Weights of a small GPT-style language model, trained from scratch on English Wikipedia: vocabulary 14608, 4.49M parameters.
Each number is 500 + 50 x the weight over its row's rms, rounded and kept within 0 to 999. Layers, rows and columns count from 0. Numbers have three digits each. The size before them is the row's rms in percent of the matrix's.

# q: layer 12 attention query, 96x96, rms 0.0806, rows 0-31, columns 0-95
# k: layer 12 attention key, 96x96, rms 0.0764, rows 0-31, columns 0-95
q0 075:537539557536488477472575550514538374484525508373559458471467447507532493512495447486514480474488454526525480541511648441595515491450540635553458448516536506579395516605515524580453536509457540477424460496498488573507533504521484537554495433516436517467519531499525450533549509373493566483
k0 080:506574509451432415539436506477493456478431450481496529544476517470507451494502430408489549551534550534609477487503435549439557547550518509523530485519550536631477553554461474469488531543492445485502423450517480477586489543583508556437610517449551511517469465542501396370406514536591506451
q1 070:485506510541554465515548544446519462495542511404509522445481493474484451498504477519429529428538427410470474480538581612453469482523448491512472459575481520453478441668466488490459507545504560486482445463451678582473436568464567477487499469463570503533563477476466525519496534546512490372
k1 076:564488491479541407450502515532583498530522538452518501502532495529467539556527561477424486479464519493435489493505487444630505544524531531468512445425464566493587536577483509394518426582458464502459477556547370431394471562519504571562552499521570453518508492549458424380522449419469479536
q2 074:419509463437503550483531464587488535529525525458500519530497502503510567458531489466594538462564515459542576394511533536491551510485446382467607496488456470329431511512520474452580521530508564510592508426535528445383483563580480502439520546504562486552520484491540530517421447432456513491
k2 074:592516482523483522427467488407478454509553554510476561460467589556555468503475428514520599436520519496529534539489506513612482493554534464535562417525507418500440548594451561443497419399545575501528498394426454521507578506540485482518457611496468533463469478471542536559499482558556414442
q3 092:526471501460514458445430489466462449496459567558419502544581604502435566493454491471544483471475535417513555525555391525476505458474394379465509531452452489484530519390468501477489533454574495530534611517457456514466433457567508489455482581493425546495516597474536556433471487531516383472
k3 096:449536546459543543539517555498432568567446485481551532422463523489466513398592470479576489488566412556496430491532531520500578565470610599507520477430563434554465499450497469525523472543413506449486471527449561416534634476447553528476447513468534467508400500573484431505520509448497440525
q4 082:437500515485543567459505525547460536438572446529487603496480511505547451541534475473560550434538468453591497475444548583444392415470463507534527507500575476472476493614496502549508481533437515544499394521516445446399530500560459483451371440462444638498491478507494495562407530495493490516
k4 094:513492490535578558518576507449597504483562525516527544452419508568531585484563514506558502535511505490412502521543487505631431551480580551585567439570499483506423509451486547526538428456484567541446507519501543452481598382565485612596515496526471491467416482558507500490541551490527478566
q5 074:539503387437583518430463544469407502554385437513490514495528515441432539586442546543511427463504493561450561471572439550430493459559396379466476593503492519510471488452522529509490543420560448536482585472501516443525575455472426469484509491494524535420468505453572525480542435505497471449
k5 074:497410363551476570534545555520430472513578458500516501496443513514434377517545523489570488484528514514647532517544471479394469495481546515463458486517515493531512448471506571531498449611413549452521460543567478492567475484542517503467568501480466577468417516602507455477442599440522490530
q6 094:530513523455460460584453383496509552393406384502544516568581527487412472539448508447508474462440580473421517606521570506463489484510456463443559435480547490531381494493558477435542537545513568509508550430549566540521470442519504494460489540464418514528543468453572509464462478421528502457
k6 085:477447515429529482489426457511476441478496433585404537490520491553456485569577632447449543478480551527401527480520536573457391509405491463415508558473463560464498609518538513478515560628570490514540555445517492511518460497516466436466463585526506570549489484442504518527517511430487559436
q7 079:533395467529412475402488505448495546586581479484467580505471512499571447451521492439496488503562490471553471470482541454459468565508491635494552503407505479562411383520495466526541421482471476510501436510445404517477531466579514528394519452548505526526489470552625483494519479400533466505
k7 092:468535524570638585474556513500515448438469465536497498503553550528456552457464522502480433537511585423535475417548506506483430448517534486458537466495457558524516545576458422543476491499603484448586503487543454419455483446590537493489464607436410547539592564478585444486570471515515502563
q8 091:550602543473447487536417407490449544443413439560560486509565530487420553521524485473474422563451522586407504540594532541498596444506556433392521471552478565473498521463570438477468567519556517460568538501552556513546432528480492457470526551472468498424487566501557490487468430465506514417
k8 079:460471535458465390525496442618484543497485504507427508467536542499485490482463554510435556511502473547441460499483550537461541469433412460449428470407534471537519586535581427455453593657521489408505547419496469487467459572498451502515526530503616488542560460476486510547542515469479537402
q9 071:518440471533402467541459530516485506490484472552391521492496481528483449512595486405529522541497498423403489560500532527499462482476457591473581455550539502485414563453417465525487437568461501530588556435482485552577563491563483551464445484443473559481548475544546418489496364405475455428
k9 092:399499486508646596544582497468479422485486431580433573548490519526481577500500534452429469515583554491522518394527533453468424476487589546447548565520465539505562575498464494593486484492525505497584555519537533447479541424523443534530469569478468535545512531504508413465550544511450584537
q10 077:453552556477524587400409619532435457493481510563537372526477631572540510467556516519465430540471457538470557443506519509513524480549619469502430490549493562531567456555415488501457494508542512439539472492518525486558491513461540496494589409554511536452491529449517493582540480490554433448
k10 080:502511504511469425575449482527415529543524440486527478514481565528509471452430427464442515482499487510386425559412539543459576534476480507482450476506560474497465531526561481431445640510476540417475576450569533644495461504483520453553584470502588470516557481457480488412547526582493464427
q11 078:510582485441482525585432487566455515371435482526526531537561504485393539511440523509470477535481574568480570502558420475445606463498500428422508442510438551469476591490539461424502570553622488476531527537502563524540449448525538440478544562441486449473427479509490547384515474517507492508
k11 084:481570535474415432436378412514470525434424539562442489526520574581465514559455485505419492518445522540413493572468536598488506507427499445424512549524550451454566580478528435470463486551463463470492559440526468527557404529592500504539507485542532529537479421510480492580447518438546508421
q12 073:504567469489553542505446479575480449416509471480478487555510556511433479497419495567467550562455520582508545485552503435547604485586500409482455461510434474545604617509551549483511531526564530414465479465457432471463453428452569508535564555517496435454419536561478504428547537517492561602
k12 093:482519593474422438527418477520524572463488569450510530512479540540530384520461570515499510504449458556427543539511513521497632499506454489512535489538560407502468519514522486410424514494488443392352521479472478573466461542507481475469465409579552508496499443587462585561453479548520535442
q13 088:533549569459450517480492467438367493539480495565531509501549457488439534442493568426525436487472598582396498558547484545517557454508616442449530562538543598499472514422506457532461452540540504455548594455574526471531551514565413473547448534566505493420503504501547458488488497465598557497
k13 067:457610479532450464560503461546445497461481508541510523540580442476423579468434423528420490576432577585459424493502509490449446504568549441486474596486516548442514489433596529575493491542509551345488499536578406440493468465450489540546552473492510439475531503536430475475527519520512455458
q14 110:535573503420474459544425431538409585392463449542489461539547545481449499520433586482532439414497621540451539491485445484436542425426485462403526470560413566463476531472504459468468518501591518501460526528533496528435441517517498464389519517454450460524497491425555524421520451504552524456
k14 073:455562401491415468395485404529505478548469519614436473550506485564440586520537517480538478523476557545487495462519519560538515478444551501453496535522374486432551506426546515536474482444532572413514548442596437489482407472563443516478485452537472432499470425442551524571513468422499466445
q15 083:564537461548509435530561478465561523527546562455471460412478471448506537554483454540501582488563447445603478516498516432561386479429440529530469524441517404528506457461502530552540494419440512596513417522434600563493515542443600485499499458476567536570545508481459534483496502432392546550
k15 107:568484482587597526485587554493570497508512496436483469448461445440569558510537484516501501461563470442648508471538505452555405540483459535547515496463456474570449431467467494508599457431468515652529477513360533489510539532455517525496463563438507520545538532472515464460509500486485560599
q16 083:449526496493503522442508528521526523529453476549445466407512480492552493526430567548499574442493516495504524434464498534540525447463490537499463556466453408537609453592441516544484535504505469451543504473478384568401532538460586585436509445526474517455588528485477648449430382468555485446
k16 098:484417584460560560418493623532537495494488559506473580494555565556570548419448500523473448448395460465407503527567520547456588420511492507497519432506442482557486438474451439494496473543569505438490572553432508490442601518486506548517408525473470559492431540515456575489495528545535555548
q17 109:475453551494521548460539543603495452469511455435532516537498467537488482415445498393441534515626554534544511451510564490586528502571525495518465462488526487546412512537474446494514581547491462411556490479442514535550510464474484360527483565572398488443513460459531527483479629397542488453
k17 105:471511598481436462509499510557526568548470476474584502530492501587531527496506474448467474531580508608484458483506507551538482487566665444464453554485481558469436541551518455467514569430489447441457501455438501596510484467505522479477499471594480456434530506481538511492420563402643498412
q18 099:444507560433522407532550478485577459423489480492530542494595550546441529547451474534520503584413453506387412599520538502483578532566544513588553477511539469530541500495510450524473433550569511404504454450549530465497463520451473556604536485543524482610496499544500448554592513416531512516
k18 106:492604548491416463505479465479592548482527524509464497571558521492437571535460466519541435545370437555353464573463556522503546576487530545576442478500519387524488506456517544492470428478523514416535497452599448530517417551488482516585531434552501460575519491495556504510571486517538492465
q19 092:494494494472524569580543438471391545485546472519439563543462435502485455538461539454474505573502446623512567518556394393512646553412546514418531489456427486489473437479543515495506500510465538494476473557452513426533527422506548500443489596486566490465529494551419525406474459514478508537
k19 096:557488490425427528551546439432411522555565591487494527451479435506465497448461581500492528561487461544514525432509450536486627484398480580474471473446421418467546504382500541511468442396466545476410473508506506505458552467497495524448482428553541429447485531414491555526516412480479554529
q20 110:395591598463462565552550447466568542533499592436490563481522420550465508571409569512443465514452481538457432491523471456468567496473607413535493589591470542467484530521521501464528493502515515544567516473466527515439545484495407554527483484544628515458526461469498445543552556534522581467
k20 108:446514514434425581562582458446486535597427580438519563542552472479471490556416513514537556478438501489482502462477463459516540488438558376485503565503518429499458484460541483527493562430574578524547466548590529487462493485465467551542476560488579458568547499453427431482501613589437524532
q21 103:420509560553436386519516555515466469523481483560454593498407564508544496512522480390374403559522448461527510493543517567466557500528467548474545504520527485487466518577433532489494466556393556483476533502499513439448446565477495558497455447491534599448587440531480526472509447474560404424
k21 102:449428573474411476466463566546501476608556491522442565503430538539492479426539488435418472515522453408463461466496514587424473489494546597349582548491540498486515525474496529505415416460430588476508513578601573507452442530549515522465512471455524527488505517497552538489514425549516509534
q22 096:524492491460505511568582480454502505391440418430443490559548521597496519518408492572454541488511395513543505536400527490581438452404513505523431502469493431534484398609557502416430539541480487455558451545490536530464528492518448443508519474510577544521555441487507600430525491463565516504
k22 101:431590559458464452490598478462403407487388510509492511496578526545500550488516573572372482539481482591453493502582550556527436546486579415461396416461456449506500495511461446411489495484512433573560497478526481506481564518514450488550568501511513409468452438463517519483469544500509527466
q23 107:506497587593345572436433465476397444510485485578500455492465521530460499543492463542475573514432508599454440474579545543462525458546569449500441538476576490551486459444480568514479489444480483541483518449509483612457578462524528520502484531552451543409564486450533468490410416503528549517
k23 104:514413599592554542553580540422462444504477451407537479539522498514520466433451484499431562454423445534515458524499489456388577537582467495503528455465569455612487482471457539482461494549561508486503468573467576548499517459448598484527496580515539520561537526476499482379479495571551488572
q24 107:503522459519479525508487508491489464427427433595420480626499520590535491462486532511568479516390415481509436488495542507473486511490466519576474452419407450581520386556443500496547543454470382483478430472512457596549485450530530500548560427434418524535559535526506537503496405521545473493
k24 109:490473482474536520444487605402581533476419467558505505520557512547555384414502491486550496464383403533458467524506535463457498528472476537485500413496469471639575526604457511465527480499495428487575482462466484606579482538495582509505564444415531475526444505484520516469469434438489543488
q25 110:523522394541526524523430546520500422536428488507442535437475539437450549506511512507466453544568563543580546459573505412533471548458511443430416466515523459470553508472460561510566543379440465530458607552426561458526501490543550539424540452456482500443504512449516569379520518466510495603
k25 109:537435417478584526461425516569504504491479462461539531473499481488558415552490484457403476512546513400562532462450472452410494482499436425448560540496508554498570536566505477487536544433467463496456525595416558400432569452531471436442471454527449506507506521552519551386467484471501572617
q26 091:509476558551518479493501535436492473571469506397396438455557530501508468551474454546455506452493557539491437483589449487515339492546534564498560463530499463489535529466466398444559514448375489472539538463512447506530565514544449565473498437439421364470453499460452459434460458479502447486
k26 100:412557532576574503486530522536518466507494507507531491574597532518548409546464491479523419482499514413423514604473460445512427486552544477445491452507435540483565518563551488471576484557424534535542552486444526384502558509477482421384464551439572481481540501563478468450448519426473470393
q27 097:508441419488545453444558519487559533431566510572554504444519524461469546516537470505483546479514544524471542541513497564579573470571534568532547520538528421555554570455516510501393425456538602469505526551511569464481598485557478530495395506505424460521378535476512539437539501418573525605
k27 102:494508480482557473503609453466543488420549480497480489466542495522467607515499521489475471473549527550493485557481513661495483528535496631589438510526454498475522446390525567488467464467575582501441497553522519488448563419548470535551480447617391487506427517490535528491561450509574434540
q28 107:471541531512480449525511388491461552490458427542503424480534403486415506522574450527479523479469529412442603463554486462508515422537470481439534564443537483468403505428523506535563553501491517495562539387561445527538465519517503544540452577495528481555543477500542420435408436412465579410
k28 103:489443544590506466580569530533492462458478431447469447553478462478525522389467492550521497447430556391528538457479489436476550435487443523515527574402462496461460512422526554479614545542590455467481518472531522524523451475492500522482564572483639507604593520503459473477489428537542502433
q29 088:483331585512578505468559500453459546454582514505571499502374611462561394564521507508471573499527516509492509498541468586552503455514526540504530473541582508533502504552545464572458438551480534473547447513517441449574508481480547513444467465443471458568445487430472492559529543562438435554
k29 093:514505525489547473511546468486404523432626532486494478494421585530536489571503544511470448539649470579404523478524513593547494486547501608567470414511540528468500508504468522492497428548424576476490485446495423572501495498517509479420464456524499516480436522445518552627579491568459433495
q30 100:422476482507552523438444511482410551458487504606556464480425611502486462535469544591580533501480533527437472467560550495526429452523494404507400434552579482426537533543541552475517512482539462470495559486559421533483438557526467474485495395479542526557527470416584497527593494536486579565
k30 103:399480464568566506499514520441443492500509474451485486580434586430515459560470480539451536455523453576471464511497576457512388455535415390594484485518602373524530540566444541495540543570513470460519523545498504586498485538505474462478482398487495497557474438507525517517550540612448483556
q31 090:508454502487507571562503516506503442493459458498449545578539503571524493533495537535500437530524493558444471489606507541529522627556599545528415502514492526569514403510467504491572578391433439558502496461451591594569601399447459503465585533495487454470563509512465481480564537480520488580
k31 093:565441487423561541557457515423471559527415419463555495591576462622499377526462561514556497458492462508433505469442463440462521542456545460412478498499477522509580514580494506522494596444462419539575516492499539496517599447433507489477518504497508435543550523461476500391515494424495557552